Weights of a small transformer language model: vocabulary 1663.
Each number is 50 + 15 x the weight over its row's rms, rounded and kept within 0 to 99. Layers, rows and columns count from 0. The size before them is the row's rms in percent of the matrix's.

# down: layer 19 MLP down (transposed), 512x128, rms 0.32, rows 368-420, columns 0-63
# up: layer 19 MLP up, 512x128, rms 0.307, rows 369-420, columns 0-63
down368 113:69 47 39 54 62 68 39 54 63 59 44 42 70 50 44 37 57 33 61 55 61 68 65 50 60 73 26 35 67 77 55 53 37 47 60 50 77 44 50 63 36 71 46 28 70 66 56 55 62 25 51 32 19 49 61 85 52 58 37 29 25 33 70 44
up369 109:35 50 35 57 55 33 52 30 49 57 36 24 66 46 38 54 09 66 24 42 50 31 43 54 53 60 71 48 48 33 26 68 44 52 46 53 50 63 56 44 50 56 62 39 54 57 45 57 66 38 50 46 67 69 40 78 52 56 54 62 43 63 51 63
down369 115:43 44 61 60 78 55 41 39 52 51 60 46 66 73 50 60 44 60 62 48 29 36 65 47 33 45 44 41 34 36 59 51 44 36 45 55 53 50 36 70 67 52 53 79 63 46 53 32 45 79 53 61 46 43 61 45 33 33 31 52 36 63 49 68
up370 111:70 47 38 63 51 61 53 40 47 54 46 37 32 70 47 87 48 29 39 47 66 54 29 24 43 66 64 22 72 54 38 46 54 66 59 65 59 16 54 56 80 39 41 38 53 44 13 69 36 63 59 38 49 66 50 75 61 52 61 51 34 53 23 54
down370 111:67 61 51 37 53 55 51 41 59 50 64 62 65 42 75 57 50 56 50 42 68 55 36 39 24 52 50 33 57 43 59 50 43 38 75 68 40 73 43 31 40 41 43 39 73 30 63 71 59 52 47 43 49 64 11 39 39 48 29 62 63 79 39 67
up371 094:50 28 40 49 21 57 68 64 31 47 63 46 58 60 49 42 40 19 64 66 75 42 63 60 50 48 42 28 56 62 45 66 38 35 42 60 58 43 56 40 76 49 42 20 38 67 66 29 31 63 46 64 40 53 31 63 49 66 24 00 22 64 49 58
down371 087:53 39 76 78 21 47 46 45 43 31 53 62 31 41 43 46 50 63 68 37 46 57 47 71 38 47 39 49 42 49 27 54 78 30 49 76 59 75 32 52 16 68 70 30 49 44 44 80 69 40 46 55 24 38 42 46 50 81 30 58 53 49 66 61
up372 098:26 64 20 55 35 68 49 38 56 64 42 46 33 51 43 43 41 57 71 30 49 75 46 41 19 44 30 44 74 44 19 40 49 53 37 53 67 60 78 98 46 59 41 78 37 20 66 56 47 64 64 47 48 84 48 52 33 61 29 64 55 45 45 30
down372 091:45 59 44 52 63 40 35 49 35 49 41 57 47 36 58 37 29 56 55 55 44 52 39 49 64 56 71 53 36 45 17 73 58 31 51 46 78 35 45 71 64 37 24 47 65 67 52 43 68 61 26 66 57 29 33 58 46 45 53 52 48 52 76 68
up373 086:21 68 43 86 53 80 51 67 31 61 61 48 54 42 55 36 52 46 38 63 72 53 63 41 37 40 48 37 75 50 55 61 64 24 31 27 27 62 54 35 53 26 38 44 62 74 55 47 44 30 17 39 46 36 61 58 53 52 31 47 59 58 71 50
down373 089:49 78 64 32 42 48 53 64 69 57 50 59 23 34 36 35 26 39 46 50 14 47 34 39 35 53 48 35 41 51 47 69 57 79 50 47 52 55 42 50 27 35 47 39 30 68 66 66 62 45 57 34 56 53 07 23 43 64 43 53 60 57 58 55
up374 097:47 40 53 75 62 63 49 52 55 45 44 60 67 46 60 36 43 65 40 53 41 62 66 49 71 47 32 58 77 66 27 30 32 41 21 64 53 52 56 51 70 71 27 16 41 52 59 57 43 51 64 48 59 38 24 59 99 46 52 47 41 06 35 62
down374 094:48 34 41 52 52 48 67 43 49 40 72 35 17 71 40 45 45 75 54 60 59 28 61 27 31 57 63 55 51 56 55 59 53 52 15 66 37 48 57 29 58 53 77 64 74 38 30 42 21 50 71 44 32 57 44 44 37 51 51 57 48 30 22 54
up375 098:51 77 48 65 58 62 24 43 34 46 49 33 55 47 26 27 81 27 59 54 37 53 40 30 54 57 65 64 01 53 52 73 64 76 71 45 42 42 46 67 37 45 77 63 36 80 67 59 62 61 38 63 61 55 35 41 52 64 38 70 68 27 54 34
down375 095:39 28 49 58 57 51 50 53 38 58 58 56 57 37 55 63 61 47 38 09 39 22 66 55 56 47 74 51 46 59 29 63 80 58 30 50 65 39 54 52 41 26 71 53 40 76 66 67 64 49 77 67 50 60 34 66 55 80 23 34 39 69 29 46
up376 092:36 49 23 49 81 46 42 46 62 57 27 44 31 84 42 38 55 34 54 63 71 51 57 52 30 39 42 58 71 51 49 51 49 62 52 40 38 82 78 49 56 69 38 47 39 49 56 39 83 55 63 50 49 47 42 39 52 48 22 47 64 62 50 55
down376 088:40 56 49 61 35 51 37 46 32 45 35 50 45 45 61 58 32 70 44 58 46 55 38 54 52 51 38 52 58 31 65 43 67 31 87 33 16 39 51 59 75 44 45 43 61 60 47 86 60 43 36 43 51 50 38 41 47 46 82 90 34 43 52 34
up377 084:57 65 57 46 59 49 76 64 68 67 65 36 42 66 67 41 48 69 28 49 77 48 71 75 70 63 55 44 43 48 28 61 40 43 53 25 32 52 57 53 21 68 79 56 62 68 52 39 38 26 53 23 62 59 41 59 37 63 53 62 36 72 49 94
down377 073:60 58 55 59 49 60 35 59 52 45 52 53 54 48 54 55 46 49 71 67 52 50 60 07 60 53 67 45 44 47 53 38 61 44 63 79 75 38 56 41 60 46 28 47 74 40 62 65 64 76 45 54 53 61 42 49 58 49 63 62 57 30 56 55
up378 095:72 45 46 37 78 72 69 42 44 50 32 53 40 58 43 44 65 22 56 36 60 51 35 64 43 41 58 73 51 47 38 40 56 61 49 30 68 31 32 58 56 60 52 24 43 45 44 36 53 51 57 62 65 61 57 65 63 48 55 19 59 58 76 62
down378 095:37 43 64 52 47 36 25 39 59 54 42 55 40 48 46 20 62 55 60 63 27 36 53 47 82 35 31 42 63 78 53 33 75 49 75 73 49 54 52 39 59 54 32 53 59 31 49 41 52 73 71 36 35 39 18 22 67 65 44 65 51 54 44 51
up379 094:39 19 59 74 40 70 59 28 63 43 39 65 71 68 75 43 79 41 49 37 57 75 20 45 85 20 60 57 28 29 57 51 38 65 48 44 41 23 49 48 65 62 46 40 36 55 48 57 50 68 11 52 26 55 28 39 23 39 38 64 30 66 57 70
down379 097:51 85 59 35 61 45 26 62 46 62 66 46 65 68 62 41 64 35 64 52 69 41 48 50 60 56 37 18 49 65 60 50 29 67 50 48 14 54 75 48 35 46 51 57 54 31 48 46 56 54 41 57 53 65 37 56 73 44 58 63 53 43 59 47
up380 093:54 35 53 30 24 79 69 72 62 48 58 50 63 50 42 42 38 66 59 66 37 39 46 54 46 72 31 46 52 65 52 63 35 30 65 72 55 52 66 56 65 74 53 32 67 63 60 66 34 64 62 58 40 42 40 24 44 56 11 31 44 35 67 72
down380 096:26 49 72 65 51 73 43 51 42 32 72 64 29 50 53 32 61 45 62 43 34 59 51 68 51 40 51 42 15 58 40 56 67 57 60 37 40 66 42 44 66 67 82 30 52 36 54 49 51 59 61 66 47 55 48 33 44 47 51 49 41 48 51 63
up381 087:34 43 34 52 65 28 55 41 63 30 55 61 38 53 63 48 37 64 52 41 38 43 46 65 53 16 49 47 41 65 69 14 50 34 52 61 60 67 64 50 64 55 16 49 58 52 19 46 52 43 60 44 43 46 56 63 60 47 50 47 34 67 65 39
down381 079:39 77 45 41 52 44 57 36 65 47 46 53 60 46 75 36 54 42 59 48 48 73 60 51 64 60 49 47 44 43 37 59 60 69 37 11 50 15 67 43 38 46 29 32 22 70 50 33 77 41 57 66 55 39 36 45 49 63 78 55 27 59 26 62
up382 103:30 74 51 56 54 24 65 57 43 65 51 47 56 63 58 57 27 47 27 53 76 63 56 65 39 62 47 70 41 13 59 44 49 50 47 46 67 48 46 71 24 60 46 50 41 50 48 79 35 78 53 34 53 76 57 70 28 22 35 51 37 53 44 25
down382 105:35 41 50 48 68 51 68 68 53 50 58 45 62 39 68 48 60 54 42 47 56 25 67 60 66 72 45 49 45 25 62 30 61 54 57 50 69 17 43 85 44 46 42 51 69 18 40 73 37 47 40 28 36 41 48 22 50 13 49 38 47 48 34 56
up383 099:49 37 65 47 55 21 31 39 58 53 19 58 33 26 85 57 61 48 45 45 67 37 43 50 64 53 30 52 56 32 56 75 38 54 54 30 59 85 52 65 68 70 27 69 73 52 41 58 57 50 52 48 60 53 60 37 69 51 41 41 37 59 35 47
down383 103:59 39 60 46 43 49 30 57 39 57 59 69 44 63 52 42 52 51 50 31 45 49 42 53 42 73 47 54 56 52 47 51 76 35 36 38 57 47 38 66 51 32 66 54 50 58 65 52 43 44 62 52 39 01 77 36 53 54 33 36 53 62 35 51
up384 103:59 32 54 64 55 73 51 52 41 15 44 30 61 30 51 68 75 71 60 50 21 58 34 37 34 33 69 48 68 39 44 39 38 46 41 51 65 16 29 51 50 43 52 43 66 67 71 48 49 48 28 37 64 21 52 53 10 49 67 54 62 81 64 45
down384 113:72 31 45 43 51 49 49 46 32 67 57 68 58 44 45 46 27 24 36 53 65 32 43 42 50 38 48 59 35 48 42 54 57 48 52 56 51 34 54 57 53 39 44 40 62 45 32 55 31 67 49 38 47 69 33 57 44 41 36 53 63 25 46 66
up385 093:67 53 41 66 59 27 43 53 54 49 56 33 38 46 67 23 26 47 59 33 51 51 85 25 55 53 49 38 33 92 29 41 15 49 34 54 41 42 25 53 62 49 55 36 54 29 66 39 39 47 65 65 83 39 82 76 39 12 64 31 45 55 72 31
down385 098:38 81 57 34 76 61 12 40 59 46 46 32 53 45 52 17 01 59 71 51 39 31 33 38 46 64 31 32 76 65 39 67 51 69 28 48 46 50 54 45 30 60 57 63 67 75 47 32 30 55 47 51 36 47 39 36 57 49 78 59 57 37 47 48
up386 097:36 45 53 12 58 51 37 44 52 48 49 43 62 65 86 63 47 42 20 56 57 52 38 30 88 34 64 62 48 45 33 15 62 64 55 52 33 32 43 47 56 68 58 30 62 27 25 45 58 80 41 27 39 84 41 56 56 79 66 67 64 53 66 18
down386 106:60 61 50 54 17 13 59 71 51 49 51 44 21 63 53 38 22 68 55 44 62 36 57 52 32 37 65 14 35 50 41 55 52 46 66 41 68 55 27 24 50 57 39 32 48 31 53 53 72 36 43 46 66 56 44 50 58 35 55 49 57 10 33 61
up387 100:25 51 39 52 44 55 53 25 00 65 46 36 47 51 36 30 61 38 36 53 37 64 47 52 42 76 60 48 51 21 53 53 52 44 58 49 39 26 55 50 80 56 49 72 42 72 51 37 52 48 44 46 40 51 54 45 53 70 64 37 26 83 45 32
down387 094:29 38 52 55 71 36 73 75 85 53 64 60 65 75 57 50 42 49 57 13 47 32 70 63 63 23 24 59 25 74 53 46 48 56 35 68 41 42 33 39 42 54 49 36 37 79 42 46 67 63 36 43 49 61 47 47 44 43 37 53 68 53 68 45
up388 110:24 19 77 78 41 46 39 50 70 33 57 63 39 69 15 61 49 46 59 41 45 41 40 52 39 41 63 41 33 32 55 15 53 27 64 44 48 78 45 62 53 54 30 40 42 86 12 30 64 53 42 49 58 56 42 61 47 45 55 60 19 51 36 51
down388 109:52 40 41 33 38 57 46 45 45 55 40 48 57 44 27 52 87 30 64 45 57 72 28 20 19 69 60 83 63 49 36 69 34 49 56 59 57 52 53 53 46 51 74 47 41 47 53 41 26 32 62 37 58 63 66 55 67 56 74 59 46 38 94 67
up389 096:52 33 32 55 49 21 48 44 19 90 64 39 23 58 69 23 65 58 37 67 56 48 59 50 50 62 51 55 69 43 56 49 44 30 44 30 21 46 68 59 55 44 72 65 64 41 48 42 27 62 67 50 35 51 54 20 52 70 37 22 38 34 68 69
down389 088:45 39 26 58 58 42 59 52 36 31 42 62 47 45 57 50 48 18 28 52 48 64 43 64 41 55 52 67 54 64 38 45 29 83 56 39 74 45 77 42 65 29 44 19 60 61 61 39 38 57 39 39 57 38 70 67 63 60 60 71 63 65 46 59
up390 103:45 38 53 47 33 69 25 45 41 66 68 51 65 43 28 42 44 57 49 45 48 65 42 49 49 71 49 30 68 49 55 38 67 37 46 66 39 61 41 70 67 46 66 67 48 48 48 29 72 49 39 67 45 42 43 29 58 50 68 47 40 63 55 71
down390 094:43 24 66 62 59 16 66 54 50 31 83 46 42 45 66 61 44 41 37 48 58 51 69 28 60 48 56 56 58 29 68 56 51 43 49 48 81 87 70 60 40 26 50 46 59 39 48 35 34 50 64 53 50 37 60 57 39 46 30 51 60 38 38 40
up391 099:56 72 58 41 56 62 50 41 78 37 40 44 57 54 52 66 21 71 31 45 54 57 35 68 54 55 56 36 89 49 53 32 39 46 47 54 79 72 66 45 29 57 32 17 44 46 46 38 53 28 56 24 53 63 54 52 51 62 65 48 63 56 79 51
down391 100:34 36 71 66 68 36 62 55 60 15 26 47 42 33 56 58 62 68 60 42 24 69 48 56 38 64 44 63 31 34 25 56 48 52 44 03 55 54 11 55 64 48 67 68 38 49 30 61 37 51 70 73 43 71 53 34 68 51 27 52 52 51 50 53
up392 110:85 44 75 53 42 46 15 87 63 47 50 44 67 55 42 42 41 36 41 31 61 36 57 64 47 59 61 60 59 32 28 73 60 61 19 29 43 52 66 49 52 18 45 49 46 62 26 37 40 79 59 61 22 65 46 64 76 71 66 61 74 26 47 57
down392 112:51 51 66 48 38 13 46 26 46 56 51 73 48 63 52 52 45 57 57 69 41 66 34 46 56 57 61 38 36 30 42 60 65 50 47 53 68 44 26 63 37 53 77 61 69 55 51 80 48 62 54 28 65 80 53 47 25 29 44 57 67 74 26 70
up393 100:54 53 23 65 41 39 38 59 42 20 57 60 54 42 48 57 23 67 60 24 36 48 41 57 50 91 48 26 55 61 52 39 20 57 06 41 82 76 31 70 40 17 40 55 67 71 50 52 34 51 43 60 33 75 42 60 67 37 67 36 45 56 74 37
down393 102:40 39 38 34 47 26 54 51 71 56 41 73 61 73 57 79 76 70 51 36 55 43 69 56 75 59 42 52 59 45 12 64 61 24 51 50 38 69 34 39 65 60 63 38 39 62 44 36 71 62 33 62 72 43 39 60 52 69 65 28 55 45 53 33
up394 089:67 49 52 54 45 40 46 58 62 68 51 56 68 50 45 45 48 65 58 40 29 54 42 39 72 44 58 37 70 60 57 48 50 45 29 68 49 27 61 81 60 50 48 59 34 33 26 42 72 34 67 29 42 71 39 34 73 11 75 57 58 36 41 20
down394 097:15 35 60 35 51 56 84 52 27 29 57 41 42 33 76 83 54 36 43 58 40 44 63 69 26 59 51 72 50 39 64 74 44 54 59 39 37 60 23 74 64 69 41 55 33 58 51 55 26 40 39 34 71 55 54 39 61 56 57 38 44 58 48 50
up395 097:59 40 47 58 35 74 31 33 30 49 31 50 31 55 64 27 67 56 35 41 39 51 68 55 42 50 93 63 71 30 49 23 06 53 49 62 58 47 42 49 49 57 61 65 74 32 54 13 77 33 61 43 50 56 31 30 48 36 61 58 49 52 67 66
down395 103:45 52 53 50 71 59 35 78 58 41 56 48 57 57 37 55 45 54 56 67 58 49 41 43 65 47 65 37 42 55 70 33 36 82 50 39 84 56 42 31 33 44 55 48 43 27 89 58 39 46 22 43 68 55 38 34 27 58 41 57 53 77 44 50
up396 097:70 53 73 59 47 09 34 45 46 73 36 28 41 36 61 55 52 80 55 70 58 60 40 55 58 36 45 50 49 52 54 77 35 39 72 63 34 37 34 29 46 67 84 47 62 68 95 65 71 70 44 37 40 54 46 60 53 46 39 36 36 50 29 40
down396 085:55 57 16 49 43 30 59 42 50 22 44 70 33 61 37 39 37 72 65 54 52 41 39 64 51 42 52 63 42 45 48 45 54 58 39 45 28 35 55 34 70 30 60 48 55 45 53 64 40 64 61 52 46 49 35 40 54 25 34 31 47 53 31 55
up397 100:42 63 47 41 29 56 43 76 31 40 42 64 38 41 51 42 45 60 75 51 53 37 66 49 57 92 54 66 81 49 38 35 61 59 54 51 46 38 68 48 43 79 26 74 59 35 38 40 30 66 25 64 52 57 32 50 64 22 48 69 51 42 27 26
down397 107:64 63 59 58 57 60 65 50 48 73 67 32 55 63 32 43 70 51 50 54 63 26 61 49 58 40 44 35 16 51 43 64 43 63 41 50 49 71 50 47 62 49 41 78 37 56 61 24 41 30 53 65 48 74 75 63 49 47 36 29 71 34 48 33
up398 097:50 49 56 59 38 58 30 77 50 68 18 44 64 44 47 76 38 69 27 48 27 33 82 33 25 55 49 73 64 51 44 37 37 59 50 44 39 42 39 64 48 79 44 37 57 51 58 74 06 51 79 66 44 55 40 41 46 51 70 56 45 47 20 56
down398 099:75 41 31 31 74 63 83 44 53 33 73 68 60 32 53 49 40 55 31 42 40 21 35 40 69 46 46 85 58 40 35 40 34 22 38 47 21 53 64 58 63 38 71 53 60 07 55 41 70 24 44 54 36 42 53 45 56 56 54 40 49 42 48 58
up399 099:57 62 40 80 48 42 56 30 37 38 51 54 55 60 62 58 62 68 40 66 49 54 60 48 53 45 50 63 41 11 62 29 35 56 52 49 67 16 97 41 98 24 39 59 31 47 74 46 47 28 72 58 60 55 45 67 44 74 43 61 37 33 26 55
down399 091:41 37 37 44 48 70 47 38 43 35 60 66 45 53 23 60 43 65 55 38 40 48 39 62 38 65 17 76 46 65 56 44 42 35 72 68 44 76 44 30 56 71 83 35 29 54 42 65 37 57 50 32 48 47 69 53 64 44 47 52 75 70 69 40
up400 096:47 39 64 57 39 33 39 38 36 58 66 50 61 39 60 65 37 59 52 30 49 53 35 63 69 47 37 66 48 54 55 44 48 45 50 66 48 42 38 50 72 34 54 47 69 74 20 32 32 62 41 37 45 79 46 77 66 26 53 57 43 45 54 51
down400 088:41 37 33 37 55 46 32 47 55 54 46 53 59 66 40 65 49 51 62 61 48 33 59 85 88 38 58 35 70 53 37 26 62 37 35 44 64 50 15 72 65 57 40 47 56 63 51 45 55 28 41 40 66 59 44 76 53 69 55 65 41 30 49 68
up401 107:60 42 41 49 25 69 27 37 39 47 63 30 53 43 58 55 41 67 20 70 37 70 72 29 59 68 32 74 27 10 57 53 58 68 45 46 54 60 32 71 75 74 60 40 74 37 38 48 41 65 49 73 51 55 33 36 78 81 53 69 61 42 32 40
down401 110:37 34 51 53 69 54 47 40 28 23 66 48 23 44 27 51 29 36 39 55 64 52 60 36 50 61 49 52 38 70 42 31 52 43 39 40 58 57 82 46 37 37 41 43 47 84 58 54 29 46 65 88 52 74 56 44 24 53 25 26 52 52 45 64
up402 095:38 36 36 54 69 10 72 32 61 34 42 55 98 52 55 71 63 54 53 44 60 42 27 40 50 51 42 70 37 74 51 63 31 61 50 61 49 66 55 45 74 78 73 42 66 47 54 26 65 70 47 55 85 63 64 37 50 53 22 39 61 73 49 50
down402 085:35 34 51 49 54 61 68 65 37 46 39 65 27 26 63 51 36 72 15 41 32 61 55 58 62 46 65 20 44 32 36 33 56 75 70 33 49 44 50 89 51 55 62 77 32 46 31 62 42 23 40 54 20 36 23 36 41 56 77 72 59 51 60 72
up403 097:85 56 32 43 10 39 59 40 50 35 64 42 55 53 28 39 46 79 11 60 46 82 56 31 45 71 59 53 65 41 70 80 56 62 44 74 43 62 48 62 45 47 56 57 63 47 86 40 51 37 48 34 70 31 22 47 43 61 64 52 32 45 47 59
down403 090:34 45 48 70 59 40 59 53 46 59 39 48 22 63 40 95 31 39 28 30 33 52 70 65 90 47 58 48 65 25 50 54 41 68 44 39 34 52 31 70 55 52 36 49 45 37 20 42 79 74 45 26 44 47 65 60 73 52 41 46 62 58 44 81
up404 104:58 46 47 47 34 76 35 55 55 34 54 43 49 52 58 35 56 33 58 51 42 50 41 51 54 70 72 51 33 34 44 17 31 36 67 48 40 27 60 57 68 43 18 64 37 42 26 34 46 32 62 52 74 48 43 54 15 50 64 59 44 44 69 48
down404 108:46 62 36 33 47 27 16 34 67 64 48 58 33 56 27 46 38 21 25 23 55 53 45 33 47 60 43 52 64 32 66 58 50 92 36 84 71 60 55 72 36 82 24 58 39 75 44 70 55 78 48 69 64 65 57 51 38 50 18 55 56 42 31 58
up405 112:68 59 63 53 43 66 34 50 28 35 53 58 66 49 42 40 35 33 63 39 66 58 53 32 53 62 69 32 55 50 69 11 48 63 63 47 53 47 46 52 59 46 59 60 23 64 66 60 62 60 50 37 55 41 53 56 61 28 26 45 57 73 29 58
down405 111:61 29 27 40 38 32 54 55 67 52 12 58 45 17 54 31 77 65 40 51 32 31 66 59 64 39 44 64 58 83 42 44 33 74 54 57 28 34 57 57 57 30 61 62 28 19 68 62 35 62 33 53 41 51 64 95 62 51 23 60 37 54 18 32
up406 106:47 55 54 54 50 53 33 50 45 53 64 44 65 55 49 48 60 31 49 60 56 58 64 18 55 35 43 52 52 51 47 59 76 42 54 04 08 50 26 53 58 79 29 46 24 33 39 41 63 84 40 54 51 51 32 60 61 87 45 83 47 55 19 75
down406 100:37 37 44 50 41 52 50 39 22 43 52 14 69 58 57 45 40 46 63 59 25 89 84 60 54 53 39 66 25 62 30 48 70 56 14 40 43 63 56 41 59 34 85 42 46 43 58 63 57 38 55 49 49 72 63 55 55 68 29 58 59 58 40 50
up407 095:36 45 37 27 48 30 58 39 46 64 46 40 43 26 54 63 66 56 65 51 62 86 35 45 25 78 48 38 84 35 44 56 58 38 82 52 72 38 77 54 61 43 60 39 55 40 67 71 43 76 35 44 42 55 49 59 34 49 51 71 74 38 53 55
down407 097:79 38 75 65 56 39 60 53 33 31 53 56 59 48 33 42 58 48 52 22 79 38 71 52 75 65 79 58 31 44 75 38 16 46 66 57 41 54 77 52 37 49 56 41 31 49 73 50 66 20 78 34 32 42 50 37 62 61 54 68 55 74 47 50
up408 096:61 57 48 53 51 52 62 52 79 51 53 26 67 48 56 75 71 66 47 82 53 61 25 38 39 63 08 62 33 32 85 68 43 60 56 48 38 66 16 59 66 39 70 44 67 86 54 43 69 61 48 39 50 24 44 47 25 55 27 58 37 53 45 59
down408 092:30 45 33 50 42 44 23 68 57 51 62 59 42 47 51 41 57 52 65 77 53 36 58 55 81 51 66 47 38 46 58 35 59 53 35 41 30 56 71 42 32 55 38 60 31 33 42 44 35 59 52 22 77 29 58 56 61 49 49 68 49 47 60 52
up409 102:55 25 69 48 55 57 42 42 58 67 74 38 45 47 55 51 50 30 44 45 43 54 35 50 36 13 55 51 36 29 55 49 31 46 63 63 46 45 70 40 69 29 73 30 37 59 00 43 63 45 65 56 48 33 49 56 37 56 50 68 43 40 56 51
down409 103:46 53 75 49 56 23 53 69 42 50 57 33 33 85 60 44 64 40 61 55 69 41 59 54 75 38 36 49 33 63 43 38 45 54 53 28 39 59 43 78 51 39 36 34 62 67 52 47 74 48 26 59 72 64 53 54 54 59 28 35 53 50 58 67
up410 097:55 55 70 45 66 48 69 58 56 77 80 48 57 15 66 28 47 34 62 52 51 62 31 40 50 24 64 66 61 44 56 44 58 31 46 53 46 35 38 84 38 56 51 42 71 33 23 44 46 62 25 30 41 33 47 40 51 50 28 48 62 74 39 17
down410 089:69 64 40 56 62 49 48 48 37 54 58 61 42 44 59 46 48 39 28 55 40 68 51 55 32 40 44 43 45 63 67 49 65 57 41 52 28 45 61 67 69 71 36 41 47 34 57 63 59 50 34 74 66 80 38 47 76 38 43 60 51 14 63 45
up411 101:39 45 47 64 50 45 67 60 58 50 39 81 46 51 92 33 27 45 28 63 56 47 50 50 43 55 22 38 61 72 35 46 64 35 60 59 33 66 41 42 45 51 53 63 68 74 18 47 58 57 57 70 39 47 63 61 79 47 66 50 21 28 39 12
down411 099:29 55 43 37 63 61 49 38 60 66 57 20 62 69 35 63 62 75 90 65 60 54 55 63 44 63 61 49 48 35 54 33 30 44 35 52 64 49 39 71 58 53 59 58 21 31 27 59 25 49 44 30 55 67 43 30 62 45 59 48 49 72 41 46
up412 098:56 69 25 29 61 76 45 50 41 57 46 49 63 68 62 41 21 65 58 37 68 44 53 63 53 41 39 37 50 25 36 30 47 29 32 43 51 74 62 59 41 38 47 45 84 55 30 32 38 68 29 46 37 32 41 83 27 41 47 43 31 60 58 41
down412 091:51 52 37 50 36 37 42 58 71 43 31 71 39 68 73 53 77 67 67 47 48 88 43 44 53 90 45 42 42 75 35 08 59 37 44 61 89 20 43 25 66 34 41 38 58 34 51 39 51 19 66 43 67 64 60 46 32 61 50 44 33 60 55 48
up413 094:40 12 28 68 36 65 34 47 61 35 45 49 39 39 67 37 32 74 43 64 64 51 50 53 65 18 30 46 68 31 63 64 43 20 58 42 55 64 51 55 73 44 48 54 28 40 51 44 39 45 35 61 72 77 45 88 42 60 59 51 28 49 23 64
down413 090:52 61 62 38 45 58 42 74 43 46 41 63 54 59 56 30 73 47 48 45 62 51 40 26 39 80 44 62 43 63 27 54 44 39 42 55 37 37 62 96 42 46 63 44 50 41 61 38 60 51 51 28 57 32 43 09 44 68 28 31 56 31 57 43
up414 094:21 66 56 81 53 48 73 40 60 58 37 48 52 60 28 52 22 61 30 66 31 87 47 33 55 46 54 45 53 50 65 24 47 32 64 72 33 58 76 57 28 38 77 44 46 37 16 43 07 64 40 50 75 63 56 63 44 69 73 40 55 46 56 49
down414 089:48 68 42 42 77 41 27 46 45 47 44 35 35 50 68 51 55 39 51 56 48 72 35 50 66 45 58 53 76 68 70 46 59 46 63 33 60 29 39 66 54 62 36 43 47 49 48 41 69 48 41 82 39 47 22 39 44 45 56 52 39 41 52 58
up415 102:55 64 68 52 28 35 33 83 69 29 28 30 45 37 55 37 73 49 27 57 51 67 52 43 82 53 36 36 52 38 70 30 44 64 28 46 76 64 39 69 38 57 26 60 33 53 73 59 77 64 56 50 73 59 63 72 69 36 62 45 64 35 66 25
down415 092:78 33 57 52 51 65 73 51 43 45 32 28 46 62 60 67 60 49 75 54 53 50 52 37 55 55 66 63 54 65 60 55 45 70 29 58 30 59 53 59 60 53 49 52 45 76 33 28 63 60 57 89 49 28 55 51 52 40 53 82 41 46 78 44
up416 095:52 33 51 35 47 51 83 52 28 29 50 32 49 35 48 47 56 69 44 70 48 46 31 74 74 47 33 73 83 61 55 45 60 31 63 59 63 54 51 71 32 44 51 64 58 52 32 65 42 49 28 40 56 62 25 44 43 46 55 46 14 67 55 55
down416 088:77 65 55 46 58 79 59 23 53 64 43 43 65 57 57 26 40 29 35 45 58 37 68 64 11 50 57 28 16 50 36 38 43 61 48 41 46 68 27 31 23 63 36 62 67 38 73 59 36 55 61 70 58 68 62 51 49 28 39 22 49 53 33 56
up417 097:65 49 53 45 23 51 40 38 51 54 47 32 53 51 49 90 63 84 50 40 33 69 82 43 41 56 87 52 41 31 37 52 50 39 93 90 56 40 32 52 62 41 55 35 40 78 49 24 49 48 48 45 43 43 51 50 51 36 52 74 31 38 72 41
down417 092:47 51 47 47 63 61 65 19 70 37 39 38 42 71 49 50 46 52 59 47 44 43 59 57 64 33 55 49 36 21 79 47 51 36 47 42 35 58 34 56 65 44 36 42 39 55 38 56 44 62 44 26 56 64 64 27 47 61 22 41 77 79 46 48
up418 103:61 54 43 46 69 51 54 68 62 52 39 87 34 69 69 47 29 17 33 62 25 85 32 51 43 22 54 67 55 39 57 64 50 54 64 39 32 44 53 49 53 46 28 60 40 60 55 23 60 44 51 75 21 45 37 40 60 62 52 42 46 52 31 53
down418 105:68 35 57 49 59 44 56 70 42 50 45 58 66 55 55 30 61 36 08 52 66 52 62 48 43 37 59 60 42 33 65 51 33 43 65 17 41 65 78 29 57 38 64 42 43 35 65 56 39 54 47 51 46 42 85 50 39 69 47 68 64 39 59 32
up419 105:41 48 43 64 37 47 56 52 51 44 21 41 57 54 54 41 62 37 50 82 54 50 74 49 85 72 57 55 45 27 43 43 46 42 63 49 26 21 73 48 61 49 34 43 44 64 23 49 65 55 64 54 62 19 34 57 41 73 46 56 46 47 66 74
down419 116:61 43 43 28 45 50 50 55 57 31 57 51 58 34 30 75 51 67 26 46 65 51 62 51 29 75 62 42 37 20 45 42 33 51 38 76 50 43 46 55 40 34 45 65 63 69 52 64 48 72 55 67 23 60 50 41 37 40 32 17 51 30 40 40
up420 102:51 58 51 29 40 11 45 26 28 64 44 70 41 75 63 76 08 44 51 35 59 62 48 51 57 37 60 45 59 43 79 42 64 45 69 43 42 28 46 38 63 60 47 48 74 37 55 60 60 58 27 65 30 40 51 50 31 62 43 51 65 50 68 38
down420 105:34 56 63 36 41 50 39 50 43 61 45 32 45 70 34 78 49 62 37 32 69 65 77 20 41 53 55 62 41 78 14 40 66 55 51 41 32 23 57 72 27 29 96 54 41 35 46 34 78 50 30 41 28 68 49 65 44 45 55 57 43 67 33 49